Each number is 128 + 24 x the weight over its row's rms, rounded and kept within 0 to 255. Layers, rows and columns count from 0. Numbers have three digits each. The size before them is the row's rms in percent of the matrix's.

# layer 16 MLP down (transposed), 1024x256, rms 0.162, rows 818-924, columns 64-127
104:128139103105096113131133100154158104121147104113112113141090092178128119187130129116125132128096111133118116156147112110155143146100154100134146086078146091088092121153119158084120111136160141
102:150052116128135119083113110121116132158140106098112130129147126166102094130163131131099104141164142140148161127146142179074164163137113141144103127134148135130157157144149129136080097118121152
105:081156141135117123147110133129109146104160134135151100101134169133170118150114140122132137182154086132125083124094123142174111151121109114096120150117143137147151140092115113151157113133158152
094:136120119145108058116137126136139138121160164155136139145105110125145154119192162133085148111137135147156134117126129126125125097168160124129110137156102117156177125144121149160161126153078129
091:122118112161122122144135105153106150097107124190115117124133109117105141107093110144113115129133153119085155099107130104147100116125122133108083143129174141173139111146146127111097150179109159
105:118130141172132132131148109104105131109121118118135134112115166102116149139157140126127170097147146118097148125115125118128106157117127120195184092125127123118132148090109120113123124110134127
102:123138150116134122118109071201121125119132136150131159167147112140146134149118148087109141142139079145124136089089098080148113131134143105130175128104155150156130144175117130133138104118151139
093:162113125104181151100107131126157105139117133182155081118140131131124113151102122079135126140161121144130139118095152148134134131125113118094128160131138108122124137085146152147155140095128185
094:120128119162147123098170109101106124130129096113051123166089095084152095113110114090119148144108086110116084110129130129105131124134117073117151143080147133093114113098093144131087115138149093
097:147100117168099141206143093123108084111141133116121117166143129096126115134165116157100160135127134124156172120143145062100158128151149103132115094109093163197136137140086108134108149115151107
096:106124122185097114161129158107189101106119112097091119161122164129133144093128133157097145130142172125149145123126129107148116090136146106144125139107116108135131128094115089092100155141096120
103:098174155186148090093101144138190129116131167095113135161108121125116113131160128139115147142132144137145190114173088151149162152115128134090109123145140116111129117123136097153101167123163171
089:152108122129126174124096167130164103094125144109135142120093117124110138146120100117155109145129112118123112141147132122116130131143132113111145134094117145123136079085145162137087115074143122
102:119160139155138110128136112130176102134132079161143107126114110145121081109156121157133090111139178104108094117114124159161106141155179097150141126127185114143105130122153104089165091113116087
098:099143069115145143125121102164104099155156100131157105158099177127117150147133093125099137132143151153113107179138097166093156082094120131128148138125098123101121103105160166117131167139130121
098:135133104128165093175149090160129184119159100136134098147113137139149129116124131135127150131166135148151126109144138152101107157181120160137095143145121157084127089083100097137118149126127120
095:134127140140125117123116106154177184096125130136152119111132156161159073101117105125142128131146073153097156086169097141106120149106118130123091114130171131094114079105156114110139133092138103
101:170097183131144093119115161130116106143147152113152089145156105108109119126120164129132156149124109146111144148147113091113094089087107102123146120100107136123089142105107171117128152119148078
091:148089120103086090118114116164105108124146064160101122120143089129102115130119113130134119139159122134128109101138156127139143117127159136112138159143130117108189141115140155116158113090172130
103:156116097082122105155165169094136144114160107094102112112153121122139104111145143114113122135061168107130142139131148069113111101142104164134135150124140115139106115129136158101125146152117111
101:134122107156146143133130080139107108121120068120148127124121107107123111151116105119132118152133084155094107090135123162124111166120101125124144129152126093150149120152102080135125119097119148
102:113152164182128129140126137131082115115128119153080094134159131183149151134151132122094164155132137104084138144143135123155120115083153131098127093168113144132130109150136106144102121142096126
101:109140173127129166149139131186136146121160119154086113053074119129130078158127101113126134131114139100139098137161156107101174139122106085184132157155143077127087165131131140150130141109152166
104:128099132186134131124158142147137164114113131134130125122178117071119092138137129146147132114140113122094091129099112143129117138123113142151128129090099096124146105143103132109166156137154106
106:117130106102112143126111123104133173132086085097107164125111115128130116122139132125140096131080108149136113159122158133149118143137130123167139078136132121141109093118119151085164139141130156
095:108118145161148142132102101202105134136138125111138141123097122130105149117129077117120092162169109129105109099103127133097163083130165146149170116109134125149107162143133083091106146127127149
104:155133130125120127080099135165154117102118108158110107109097115146136149147175106108141100110144182123134131124074166173162097117134141162121094129122164121108128115126176130146119103129126102
108:059122121140131108131181111146106100105162135129108135118131106143156165163149100146113097131131135099093126096143116087143135113132108121155129105173137161108133112123113088174154133156137159
092:101124097142157140156104147094116141135112092132142109160136110151130117085119092149159086143113131176141050116126137121103134158140141090134149105183112118132145122104139141148123114146161133
097:113107153094115129132087152110139078156092167141118137150122138106151140172097102151150134151081156126122109108123139129162122144114163120159170127100084071149121107167106133127153165091119110
106:159163144118134101087127110153112133096146125082121124133120132122112129121145073132158079127101122096153119111111096117147137136143120145115127138100125113121120107093110113127145140137148127
105:132141138128153108141136141109122129108142126164126131109139136148123162116146125100107114103141079169131109182113123108103149109117169139106076141127149117152122111117139180180117110126163132
104:136135111119085132099132139161138159129151137140131141148143113149152188121109113155141115148136095158104142111130108104132117140116139113145155182125118133106122159137127129144131196157141119
099:138158162130179092163117112127112154139164142129079148102081135119138089142105166155131172172144129123135121098126114125125140117191109126108098122128110140152075174093146130130196116159147094
096:048138116126103153136083118120143134147117098146138116127115153166098178112137138101108155117159152137107179153115135121121126097115115189127141111125161166119083150163156103118169154136159153
098:133135112150149119113128120116115130113168159109104169147115159149072086082145132129084103112112106118153114126146093148102117099129106140137134152131147108126136133159099120102138126137093146
108:120159136148096142139152153132122149119124104135128131098121127123097109120106132124092135124120113129105123110170079106117110104171117131145055119176119159129121162153141064152130146120149129
101:117107153107150101194119160095120086129144146119111125109104121100082128137100130128098116122105114127110114122120078164074177133111128136162164154093129131153148167091105082122198093122106166
099:181173123091126106151109114130135137174109086088099085140112124120143132126141169108123090134104185103165133100135124151135141132131137123135102124113141129102137148100143142139127093108127117
104:122067125192154167129131159155110161124137122112119160140179140115126114177120131121144138123121171135135095128131133117140126147151121129101106137138158121152134125156081152124144105144116191
098:125117123136104114124119121150136154138107145135128126127104107150107105167126132149119107137123139109115136116119157108108107129072108134088187133097113162128135124069101148173078132169156130
101:104113156132113126119129106173158152152099124131181120111121158134094152138079132152130098107145148128111149102132109194106150147131134135167126120109127104153150122128133127054137118073157142
101:127124160095172130116111110123091160142146092107124139152140102148157153126119100132171117106145145155148125152138131118125125140111070173145151139104145118102104087099083103118145104130140114
091:108086132109109119118144116099138093186121111121111149163116066127168180112130100140161110136131104133111104124139132115121139125144169127130160113088079130155112098146109132136105138125111128
095:121105117121163119125120078097132147131161130132109085118150122108147063090119142159148110098100120092088115121093127118101097118157132129130154110117130121118130190126177110120137122126140141
114:119086108169115139100125120142098176128153138172130157103138097159146149126088117151133147137105141095121156127125105153145098087132147160137095089139126118123128165134124097146105125135096150
100:119157110136142174144113157132115167136133128089130132169143101099164128107107150116103128120170101161119117102094146126159133143114123134093190182171136108160080101137092161165128092126067155
088:128127138137125122201128127146166153137176135141120188128105125142149102127134156099182180129129124112122136138133081132134185102155152119116134158143131093161130078150121123082129091138132158
102:174093088126139158126113110090096113133133109137127117159151149134156165112136176121118135140086091127121124165154103159105136172165144108105084154121142121120117132108184136127142093136140143
100:158113187131181117136131143112155182129129118104159138115114141116110125079134110132140116146172180107162186123131125141092162149106085118117140137148130101107155145096135125122152120074146122
111:126155120065134127150072118132121137143154139129098124167135132107130139123103111146122120175122178132117162139090137163121147131145144159113099117102125090161126141135118123110094171160117118
098:145054126092134122147113131137129129147128158136097161092113160153195122112159132103129141156100132152123162139109149119105180103142109127130124107177148139111115117137098114059152158099145102
097:120145143124159118130126133125148115109146120114171160129114145128138153143120122151093108158095105133068133139114107170146127118167133075112173147095159106145161142144149146139123131112096130
103:082125136130141103080183103135131135163125100118138116111124131138090127192134170097107143142122132125134148149127180119145133101141149129155142134137110120156132119150101093116122145138123185
091:131080137128184121147102097143115126091116111081136146115156134116150112113145108128157133117138119120116126150111143151126128104108129117118179125134098134112087136106123116102140157134155144
094:117151152137093162168131124133138141174085103160125098132127155178094116156119125151181137155082177097108106147185114162165132153151126126169088082124146101121105090115134104126110131100093120
093:115130171164070113121080082135131128073136107121131131117163097125111108130139100091134124144089130106120131134123138165115149134152112106111133095168142109113118116134138128099070093145158095
098:116129125138161104136119155140104127082090149134118132106110153138095159104131147109105137150171159130137041122148114141202144103147153086121112125125133165122158124101131111078080185105115147
103:127132143116144156112156113150155153142111146130105152193137153163136158138101074110107127113152119130141062140124124084112116083127093134166171107180141114129114157114095131158133157150129166
097:130121157130093116075127118144154065110153140134115106110125146121146099129094049128123081134115155120106110129082139096129115117126105120139157148115141118157098098108140101133111147073172136
103:126163088200113123096139122075148115097109121129134152126128113093132106118116143106140139132189109152089103111146125125150120168164067107141122127144119122112130099127076135134100116102142113
097:122183090140165136114120125091164123097129119107103143133129115125137130101078183085101137140141092118112100118176114124122167132134129142176153103101120147128138113163118130113176133092164095
103:149113142106171113112144127133104107104123157110112128134142126117134166161142152117070122162095134154126096133142126096159130122120121118132136082132147141126130142146116151123125126141128109
103:157104109089149129093086123118163117155093099123149146117171131134116114142137140109142080096117136079113126139131153093105175141157199161117124150127132126110126106122121125162051112170173126
107:144127154128117077157112123077148144117111078131119147127157155141128121111158101138094140147128158123154129143160119140153112086107100123159090099116110133090153122136076142083113095112128141
106:162136145133096159123148156140099099134104128184091145093120159091141131127107133123107124096152101132164115133092174138149149107099140111131213153159145107100167123127173127130138102072099139
091:116104118167109143088151129163104132140099114113120125152106144130123118135136065085124150128130102106151162138109134115118160144062135098110118132123136146134157139111156118077108135141160161
097:132145136071137118138126126128099164124089139101109184153125113109120128096160108105164145142090144131133125132118130134098180097098140131116099172155185125138135112174133121100142087095142153
094:172124136127172153120150096143121104125178133173134156127145108141133131140175151122143136123119166121098102152115160139143148112145149120121113108122123121128108128118164160096139117091122129
101:123156127156105122117122121105206156095127105168120100118139178124124108067125129149076123130128139101133118087136151125102090084146136116167127142133129127115151141120102141101111141118122103
108:110167092141151157092088181130171131127108104097153156136093141130113103162127163128127117132128145073122100138111121150113090168082092138116147112142133094150128142137122113139098106119134147
099:155127143123155154152129115137161069085150140123103136161121140131120142104122097126161125144154123116117144110170103149191130110154133156140110122110144104100116138156098138130173147094090146
099:169082173104134155129124086103134115144110136198126129133175134131113122117117162099135144115077167124102050136135131111105086146125072162129128165100159117137129097140096150198146122125099128
089:084134092083119120167148083082161140138091118085150121134169143100150159114142146142148134127099097133144127116115186146125152138141095146189136122123159129139143074136153120124156096134125146
103:114119097158109116115139114089136150145089154136087109135143129154131124089175136101146123170120103152121120114122168097105148138121126117068137116131117138118105160108182100106088128113201106
113:128131137141141119127109163137107091124170135153121147173067135133158109129148121095118136140117107148097120130098126121096159110132117119097124107089156111108131114103085152131113099153119063
099:126132102158123087090114139108146176094150135164110108152105104138131162160086119131114139153134135118100162098129153146128105160117132176118189175106136129126154123179154157132131139146128107
101:106166129131070138136163100118141205117124119143108112080137090112094097138097124104107121139113143132138100122143137129146123101160117123147163096112144123098118133125145135099086147143158113
105:146086128160107122175120161127130118139136108128138144138116115139155100114139106098131127091131165170096073102109115126082124137109139098116117109126152078125172119155114155140148100143135171
097:153083118142157158155114148167182138111118153101099117122114159150112123120130151161126177095137130123148086131123118104133075131136118128109092154119155135134133141151093138135125130063146163
101:117111180091133094121109143137114140107110143087152159161168145114129110131112134123156140126135119130116114084095138131115130113122162123117136091138156117109127117139136130148059097115165124
088:108152113115186123122159157128150131109114124078158145125098163175152115106157141112106119165116168121104105132149143061102130096133111138136145133160109161133102113166115127142180133156134101
099:147103148146142155136116133142139120165147150068147066159126144131144093097069143113084128140179124143125149127123127124149111148151143152134112133141181174096098131134111129128123127173147146
092:122164129138131134110107137123096149146142180122086174133120129100110163162114142133120150091160122109123113111096180109115157086123129162154106139099116145109123131122149158138149192123112133
099:117149082198108161144166153092086153121126120137104146159092161131105133148152128126089145125136075139097107140121122102108162172147094113128093115197141123092117131133119141122117120153169065
102:116129111111079154167122109099106110158151122099112164165101171110139129100109115116124175141126107130172142128113157109145106098116172140093155101153095138139155104168159149126111118107132112
101:152145083134089157119106124118059163127117147120082130128159153134089129178135106171153096171136137113106164111140218148100159127108118131124148182166153141128136150132105120105133134130191125
097:168084164152114166131117116102097121090153158116152133171131092148093130081088095105153134128132118125137132076112088150130143129141115088129114150116173127145139114100122146112154109161143118
107:130105128103126157093120122170124119122164153091114185136140105117130120157145142132124140094150128106083130161103128111114148137139128136131158147196129121121138137142110115128143141092167139
100:120116144136122134167120085109143111102156148105114121162127129140154120115093162122167115106123104075121104131098119131144143123125114142125136119102107146144089074130132117163068106124134155
112:090146125100170162150140143088157146162116155177124114138119160120098146123162165090141145134081127131178119143126113094126124153121149106138086060156120127114088158107107155136132122167180085
104:186059125098168130160152106111130105109127116129143106103164148128112149141132165119116125099149149102139143133129145112130129149137182111117118127140122089125155147130148181100132129098102130
101:094117132095141135103111155164125120145081129145105137131142127088116113125108143122154145147121089082122151131120145144126054109150154179104129145156150111135142123118087138097129150113106138
102:114145124103111152153119128126118108148145116120101143122125113125159097109147097104171101143124141121113118188134115164178120125108153126122144137124140111101128143168132148139156130160146103
098:136110143131135135066152133104091080119092122122119139158125159145170130120102157153136112080132120163127122113109113139107157185097119142126142115147135141164158133107108161159125133121098105
096:120126140105135101146123103123133107105148137096106135169145154113102170145115130138103075166114078127184127120134132146130119156096191132157070132121144091135147139108120112116111132136132178
099:147160133135145150159110152083120126167120100142124085122090126099129078096125143160135095108142106138110146130115094103170094103155178119134150137158129117123123060124132128101117143111114094
103:171110126157142114114150097125127139110174146133158110121118133113121047110091096148130107115123117102123128151116086135125100131134097122150132092094157118176087132149132114141138112160132123
100:105109113108106193148139091105091102131110158149116101120101137135126147171097120087102130128142119097171163136152117109133130169097168109113115114115166104133097131135111103139146181132108123
090:176104128131104143160117155092122092131129101102122136173123150164127144167097102138120085104112152118164107147149086134086096152112132117139148133145117139138127145145139124179129111114123150
098:107124130168149082092156088157157152124117169144116114162137120108095132150111146111140143112150099153116118155150099137126157154111118131157134172083129116112135175119095131124117138133172088
103:136174188098121068147114154125160103156080124111122150137135136137126108136109116124092137111134142127120113128132156136109143106153134178162091157113106138121135138105179153129086113095147071
091:141132142113131140143121108134142134116121149111110173108111152079163070100124102086120135137129110178102150155118124103125143108131161123083131140132114154158085130117093102159150125052113169
105:131164118095136133102113129123128131137110118158153135108123140093111153099124138157106109143154134069155138116085113133105130083138117108135148152165128110141122158126122080143121152137131136
103:114121159130092115142154156089140129083120162132133147103105117133106146090122104106107170148153160152141150130107122150142168143120124114119126121123098109089105069100159101132136136176138129
104:116106135146149123149070121079135166161114105192203145147110135112159109172124140123110160139125135116123127147113098094128154071088144160111112109117203102120105101172145126100122151096113121
095:123167130148134157121116117135108139102116088054075092102147178116096166146129146129076153136087116140124154135109154066159097141117135117142113107154090125128159109150147113121149131125120122
# layer 16 MLP up, 1024x256, rms 0.157, rows 819-925, columns 64-127
104:117118125129101103161103154131104126132151089117144147102095117119116109122133148143161168109153140109115127139111122173152067131165143102103136104143138106152137122080158143145085102140163141
101:144133142090123115129109125196147110165114091178099130085109125149124094126096114116169075112119085129160079125127175109131130123135107161129137133090141105124118126128117089143143118131117144
092:129114104093117136121148150123106126151087115141138127181143133108127101175111173134137135141145140138106108172146161114090110105118163128122105129123115139125144114130162119134110111086101107
100:111106149101133141086184145102180108150134128141137125130148122156115153125153129110148102085085116126123080156149123159134115126103111121118113145126106076149111134056141144130112117154120113
107:125129149102102146117116136119166153143111118127170080094153145127112151102105094086089104105128158161169109096137147133119094175106152130143148129130152128148155165112157109118143123130173137
108:140133106156139150164127136158129083180142114141157116099137105114111101144132133134141136144122108134114093135095123178076164121099156116137163106099092145152131163159099128151154135118127155
089:115101105155183137124153121109147147115146108106148176114101099102139133124132065152143153157152141126115119118120149112095071173150128071140113130138140128152128123157109078137144113131115166
099:128158130139129136137123113187163116172090148137141140095127152113130135159086119150154130114107134101110142116093134134099138137154109150089084167114114130126136187095146119163123063142100143
102:152147056138129102078118093139165133091157112106092147089081126115091131141147126140138140171125093146112138103115126164160112148164140106130074112120084176102124126101154149146119137093121146
095:180139127096166133143130125095147151193134114126092126151178119135168120140087118132098116164106098141142137129152097105152095129105132147125129111123167142143137158136127189142114129158159098
103:117129142157100105097113152108157140103097098128125113138131146093117127078125144158165144142111117078116107114130064104096140120116109157130141098133084139119122126139143155099127126133076095
096:120136136141104105111178111110141201113130167101117143106181183142084100160128122128133121119136130118135171132117105152155125136135130153123095145118108112174158180162140147093134090155151151
098:126080154073099127115098123133097115130131134116149171143113128086104154149086118120178116122134116118116103167154132128147123106096091115089133120140103106117118113173094123094130148100117118
088:146119119148090159121137134110076131128141115150076146169121070161152119159112135126123146144124086129119111129147127098125129150175078114141168115111103133128120148097117112129126085115105101
101:092171098131109104139070132161126116122111103142082090121117154121101150123166109133156129112125118129120144127121102153132113113112167165112167127173115096180175087123138101119114119129155127
096:142151136148138138119102136136122135160096106180176124137158133132138117118115112076122084082143151151096118092097112087159138106148133133131125166117147136131154124131154117113125133120164114
099:161071112144134139084097101107160125114145100115143097164129112129135131116117091118139149134125191139126098138119105153149099085160121078104127135127101108144128145118095175115158147151144111
107:153106105128131106121133163136160134148109166121124136123122120134179157149128127163112098118137086109124145164138074096131084136118150142181125148125124157114134129093151165140134139107128098
099:122125107167073168128131125132082109163107150156143113095126116175067072145092114122155154123170102148145111138156155099118158161117129099109112102125113136127113153133113129119104139123128126
100:136089160139127102127109159124100162126103136155139109139121106140143106159161107161097098080144105131126143089122119167133149116150126134155140113095152133138114137107118138129137149145112146
099:083184112158115126088144117104144142117132132098147140148125132122190122114119154143131110169088107099112100091129141140138107154186167109116125130080127150099178091131142154100156104141123111
103:142141137121140190106177111119148126132173115085121120105134141165120095127109121124145138108090134122106129138133123111158111170112105112112146119176113079121163175129154150124101134121146084
100:142144096104112114093100116135146105128118123136148111143108112148075142119176117144136099152160124121084152097142118140152130110123150088142145182125112156121092150146096153107108172141142118
104:122092089099102151125126153109123120182100140140155106199094135120158119118144123155107091115116118135132115122130131139134102147117168118141093108101126096136131136164146102135116095115136176
098:146126130107131127123099124126146111138114177160144125163154146136103128134132157112145165098142139158135109135150130129145170104122156107123128094130151138150097104104135170118109082170049139
102:109106164126137089124146143105126116146193104144115133094119125076123165137123107147125092180116106143110132138192142079135149105156132126133122093153131136125135136117122140151175126105131147
107:137131152120148107111083123164112153114110082111162131182099098115106125122108120129084110141112110163152129135112113128093171149145120101125079104107152161104153163155143117133082114117123143
100:150086164121153148094122126133113135122144143152133095105126134123128122176116154153121161154098127123123155127156089142132103092091087138085135153096125166152108164115153187090141146144133178
101:075155128124119165116100110102146135128159130173151112117128157150111128142097152150125157169097128161103110083115079108105099119131110163095102129096130145158112169120084144145109076109046095
095:098183117098108128138103140145116165127145161147167125146122122114103127112043166094123200107082084167111139143140129132114086106165150115117125150128098129130147166174111138127111133161129137
099:114125123117119074152126127123156149145081138116140122101135108141134130110133164089097080131128107094133111123133110141114092146153129119114119139125149155132182112128153134140184120124165106
098:134176183159141138120092085141148098135130093117143166136119120108113153137140164112154088113124133130157126158102102116113052130146124115129144115159124082121156157173114130092148082166120156
093:083136105139093098115097170124171160145139121132141080092089108109091126146142136150139103089130122127141141085135100123095119110135170098131139179117108134121129095132092144102115096088158131
103:136150112137141080134180116092115180133167122140170135146120057097125093101155125144136138121146135142167117121154199094126121151154118124138149124088091111109140120119099118152114149105145116
099:148114142142097078141145148087164181197123160103115058112131134096122120138124126102143137109095162165121115119106096149117132120141134119173128096107131127127116123121123129126119154158124117
106:110164124109125108180096139140101115095114123065101130111135091159149168103160066128170110171112119093133100122142124121083107088126147112137149133114160125119125162108108133157120135129139143
105:155134131141156104149136163101098107123134163084099093149121122148100109115141146102138128143146147133130115070136105086110116151145118106138175124167120122169119141115139117109106129130148116
099:130119164119151144122140130101128150105111129144074096145150182119170146157133104116144127213130094138100127151107138155131103172154089127102126113119121111164100126148161087081141126133112086
101:152117083139158126121115141115132129114127134168131100137097105113117146156079118110101092112150200086135099118137118127128141132170144149087122110085083154120162120102150148133121131101107115
098:168102096175184172111151120137153092137103161107133124144139117119070101144122131107129135138130128102111133113133103079123106167090155187142158141131143137100167089114104165192086115126110105
113:164105130137132113107091103156113142101201120123120109108116088122109185151121166121153136134126121125147119168087163120115097134105138130097121125109099096132120115105117126138153136087127121
098:153102151142146145159102122081151115124111073140084088121110141101097144106069143112116109156126135186127145143122112142147119099122127145134114155105149111081095112097147116150136146148088119
098:110139084107116143133145139171165168120121139115167108133170129116152116132101119133154086135173113139104100133121155116111149109151134111142116106134134093118158144171079094149142111137150089
094:151133150090070114131091156084100179151141142124101142156124160130128121113130113128192183121125108147144121127102131114114116127104112154144151091132100124159129151133128115119134097170121145
111:129101097102092092140123147155138104141126145170120135136136097170146147126159106143144137152142140115126141120136120137135118139117151117097143132157107144116145138113152109129132091112103118
101:139123115117158110125101077098149107098108160143144143131151124153156130160113119116165136124168137127156117161109127119099082117166133131120144109135088121195109113094141143149120136108098075
089:155113134140130140085126154079103118106132125141100098165154145108110122151136113111096089133120128145182102143142110123139126157142074090139140084131145085089132165084158157142115151123159095
097:151145152113179127108149089116142093141125126095159115122129130142129119133136141127125117107097123169104094169133156094164087146150102127162132108105088151131137115153113123126101095121174132
096:156151127068153131145119130121127131108097146146155088125178113075120151125100135135137118133112152135129149114090134139108092105128107126146087113116136129156132141106136160081152130139133119
107:118100146108131106173115137140131115118147142138103154147155144086139135106112139139115150113084128134099100130092129120146113099125188178123164140128104152151129098141113172147099155133140134
092:125161116104125122161183131127139153175097153095130147121073126131109131147120129125179096167107149135132115147120121089122124082137163158182138126133115142104103111097112155162138147185076116
101:128115117120090167165108132106153155170155156114147103149191140123092125160161152140091156133126174086127119112145082111116145147130100146110094150090109153110100136148124172125125142129149151
106:087140122134124143070116092099112141113137150150134121138142152112167116172099105134159109119163086130133110123131093130097123103117120136099160111113161088114101151114137123144070149110097103
098:139124136143068147099110124141149137163178146151128125148099112098119112130172096146121135130126098144127143107131107104103130067119134127144133133119138066104129169120109155106084195116102120
093:144124122086123113122100132094108156140124111189134145161153126122120123134099119139143153114104142141104146071110093101158121118102108146098130129172143113180116109102081132137136160164129203
094:144131114116191166139155086144114136139108136135125113154112163072115187158137147153124107116118149102132181082092125147163064102145133173132182164090111135146122104126097114126111178127139129
101:120105119090080118099121134114156139135115129135113137168109111118096084121155148128062136139118127141124139101140119114105125139130118104152106120121113127086140105109134135106108171176109135
099:075114132112109106151117133136161117155100125161112087107159109139112166126115094143087107148120108144109144105086132134119141145178143108096131080098097185134138147060127119143132158119125094
097:104125138143118144104124137086123158108144138096105142172119121127127165134103132167132118117086147162182114104143130128138101095105180115132139148091165144091128078090109128098158121158083096
102:154129164136119120149122160105123115128133134085162140118124112158097131069100142131159148124102135130121063112138135120111122097151175144149090153131102084134117121129117156093136102124176148
097:140116133081126156130124109141135143168121124127104091111161130121142113144139140118090152133131130169119160086124153121137119121118162107103124092094108138120122096129163150129129185146107144
108:057170163129200116159129118149133120128117112183182132141132129140126143117151107159114096090130125132159147155153160063171142088120107112101126134169127132121103098097165115164170102136089124
102:095139126153102117110131130147139155112093124151134157141120185092143112106178119106085105083107130148100137151139137097101093101174141124076097161116114103132145138129111141185167117126149106
110:127100095116104097141134122139082124139139092108120110085111114105097153113140150128139123167065147147159097133155114107111113136134115113134112128141111144108163131108168121140101094115167143
103:134089136153120117175119181084108184155082106111137171083097149129120118118123165113156117128089075142146115132109117121109144108131138103143167112124113151094122109121078107122110147144183136
100:148135175102139108134176134153127158118158110133139173186145120126130132133143165147127119150124115130120109162187108108103124153192134191128121130120072125135099113133132142091127117108138124
099:148137124097146150106166153110176129134123106170137104111146139172108157136150119151110125084135132192116157126135173141132124140155139111115127125097105140119108128091139120101143122134126115
093:099111155148111086090119135149166169108142157115121112105138106092124139108115073115128130102067117141134126116127068109104151103143133142150126137149107107173160140126133135172122116132142137
104:162149131118122154144107093103140145175147118102118089152125096143128143117119126117129122134142139146131145132121109178098139093171142161107155124096120125100164133140097053154115076050121137
099:139135095129139125152141103143158146158138116148082133103091140157139073164114131155129110156119125119127114115098130119129130131131186098114113117091106138115128156103144142171140137098115092
098:147159183134115171126147134085099145130152148140119135090080149103158116117125113129122113162133132140098171192128133133114142173135146115111146103077118151100110167140161159113112138127104139
095:150095165136132159156151161090168071128087148139138145100112143108124122107135127121146120112145119096150167160120128123091123136171126115114145128113129134218127143098134151137101109096140110
096:100134134134137173128130152097135116111085150104117148142114125124152142105109159136107154073158156135137139153114121119142186114157106112137132130115109124155169158140093093095083133124098137
103:152126121119145130193135082144111120086131156146159127090119121117138170137120099115108106115106141151150158129131125112101130080161115095169134100115146117153131138152092133104160134069127092
108:122125155123138085116083128162140153127164105170160147091087149138131122103127127126172118135095110106138156173100154097117108105133159119124140117137125122136094169134105082108119123137098136
098:127131103135113112104126109129129152156126160120127148124113118108113118140128078115127120105160162140155122078116071097132122125105107138112146081135169128088110160117121082149118096119128105
102:163099117109150179130100140109099079123114105121159144154135100115083123101121156103142099110102149138136088123134127100160136110136119126137129110102121175092130118136135075122150149138155173
103:125167139110160138137113165134112117134110118118129094134144100121113163076131128146131086148122116148133102111122076144100163100126114123084171091104161142130133120171110162161131099142139111
100:095119169100118154103149100160154106157105120170103138141163124131121150120133181125142151147115142133167142075115114072120153167159125112112128105127110126126086129140194155141097152088122144
109:120114129126109102132162112140137152130165108148104153109090057131174114133134134139114114124132112140104145144100176113161144156153123139106106121110117087131136161131170151136142128130113085
097:110131095099114160148121127087093122119165139127105141125146147120135104180071141149154126108115093167118124141112137159151125129131102177075151129105152100171119107112177121102073066148125113
097:128129121118106102125157100122131116158129088142113138135138162141127103183134129120100139160115129136131144105137127135137113205162132128144154139105156178106096099120140097117116135116109155
096:145113190121128146119107129149147153124136115151126094099153137142137136165160165130138074160127124151106157121117149130139107129127107185124112108133165117128135138126151118092090075167096123
107:107125105060130126155094129107172113160109114117154140118136121121134120160090097116130179152091125180154139101111128123143159136119166075104159114137094120139116128112125125127133157135127126
102:106141089102142110112152140128146147161112154127102127142088137114129141106147095170107045135118132152117139117128134122114109136160133120125104124096093132132146162142124104175124093146122107
095:117122122146099183105144178141114144161170138128123150146106140126104139123119075132138134122081095149135142150119156141086149162126192141136127105128095157112131133084116131142101136137089103
092:132119152130115124085123159135140097150136121133160150126136154128149125111099097161109098147141121148112137145117150113141206117131115146154098149150114127165102170123151131117155126128139132
106:100131151132137125152084113150127103109148119133147128158147136171167112119138103118121147119166160151162118113153097137127155111164142130116095116160173158105114161100123113141130111101114148
096:117130076112133128139150163107104128157127162108139129128137091160105150169120098121108165131079145113138139176157125104155159136134155133097114144134189113140139162095128150155168169119129139
110:122116147152129100135085135150099111108101148139112149115162134130122090166130108157145116130133131140106089139122158121135159142149127117122131099146149114172101152129093181105158122116128137
104:132159141128140138106124111129128106141086160171146146135106088160136099151132147066148100116107098095115134172121130126107097187146133128162120117158148105085141133112087145141131098134147132
101:156166112134113136187124156159181141097135161125124093099100137056090113144156123067139082080126135134139111195113132130114121118137117139140082139129112096128135110119111127089110113172142113
097:137106149153136160156144090172105120096097139113109155157146051133139120115148122140140148120099139135142129145099111112156143130129152116145136122139141157098156107163145113125109121080187075
094:120107145146162143124123195130133114178111145126146109093108116098161111161158110090086086172128126115113121137111141061113141151172181161143114175168126115136095149146136134141100103172127096
099:119134157118127141117117133113136104162113158132121145102108116124123099140118151146110141114195131142154163148162130108114130171151109149158171159155069139119137146123118169128146108120120107
100:098157131138118122114123111163144150163119130138115139160098068174140155132144137117136073102150119143128130105128144156156104128120101096114124144116101150115129120136148102093129121075139069
102:096130100155088113125103129100091122129148138136128121108129152117118112120161145109125166103083092136162123110105098129147150143157171114113120128169145137142164100138133146116131103139081108
101:132126143099166110109126119135161116116130148120118164090160132125134168138113124143104106139130134101113144154146148152112154146137102102141105128095108128126112142108156149119123177108175129
088:134151102126118127116104133134131123159112165150116135151120120118156140125174123155130124124109098096092126129112099166141164105152099121137111153125124105136116121094108110114110139132141109
101:153114169098115101148164141173102102104102134126149143116154111128142116141105112078146103119100131128187158167088127110144161132126135127120151149155108196125177142119152145141152113122134117
103:061126116114127115132142131131131126142105088143123145145141125139127152123121108206172132121140104147145120140125149128145091135132137127101093100075155113138119121105136199156187107157135165
100:120142137113117095161140146155094155100138116130138140134122132105121152136093185104092171053107122122089141089110107142155129084109123125140144122140101133117135141148157122139113104113082116
107:142148118060145120095123125109116132128129123107103140143120107114094131148125144141133113087137130112137171120136129120150152138125121129143105139155146139103133154165174149122086097155146108
105:109142138106153112187103123138137160148123118145092091117100071146161165122139154123124103152148059116115091125139129125135107115170124129148158118188126118119159111157122132107153108098122146
096:162113101101129108127116155161146135143148144112148149168101150158151079143125138126125166136099112175122098090125102115141123131115140140138187115131112162164124115142127143094135116194136124
092:123103082107142113127137128128135120107099155085155165130105116124156118147110105113140144091125151128137167162115131148147131146109163166166131184120154124155129106140110110142172134157114111
094:116098151116141169118129137109103135156083173144095162143095170107119110134126120130130175133164151072118104140114136163147117132156162139099131149095122127123161091120154090112100089146142103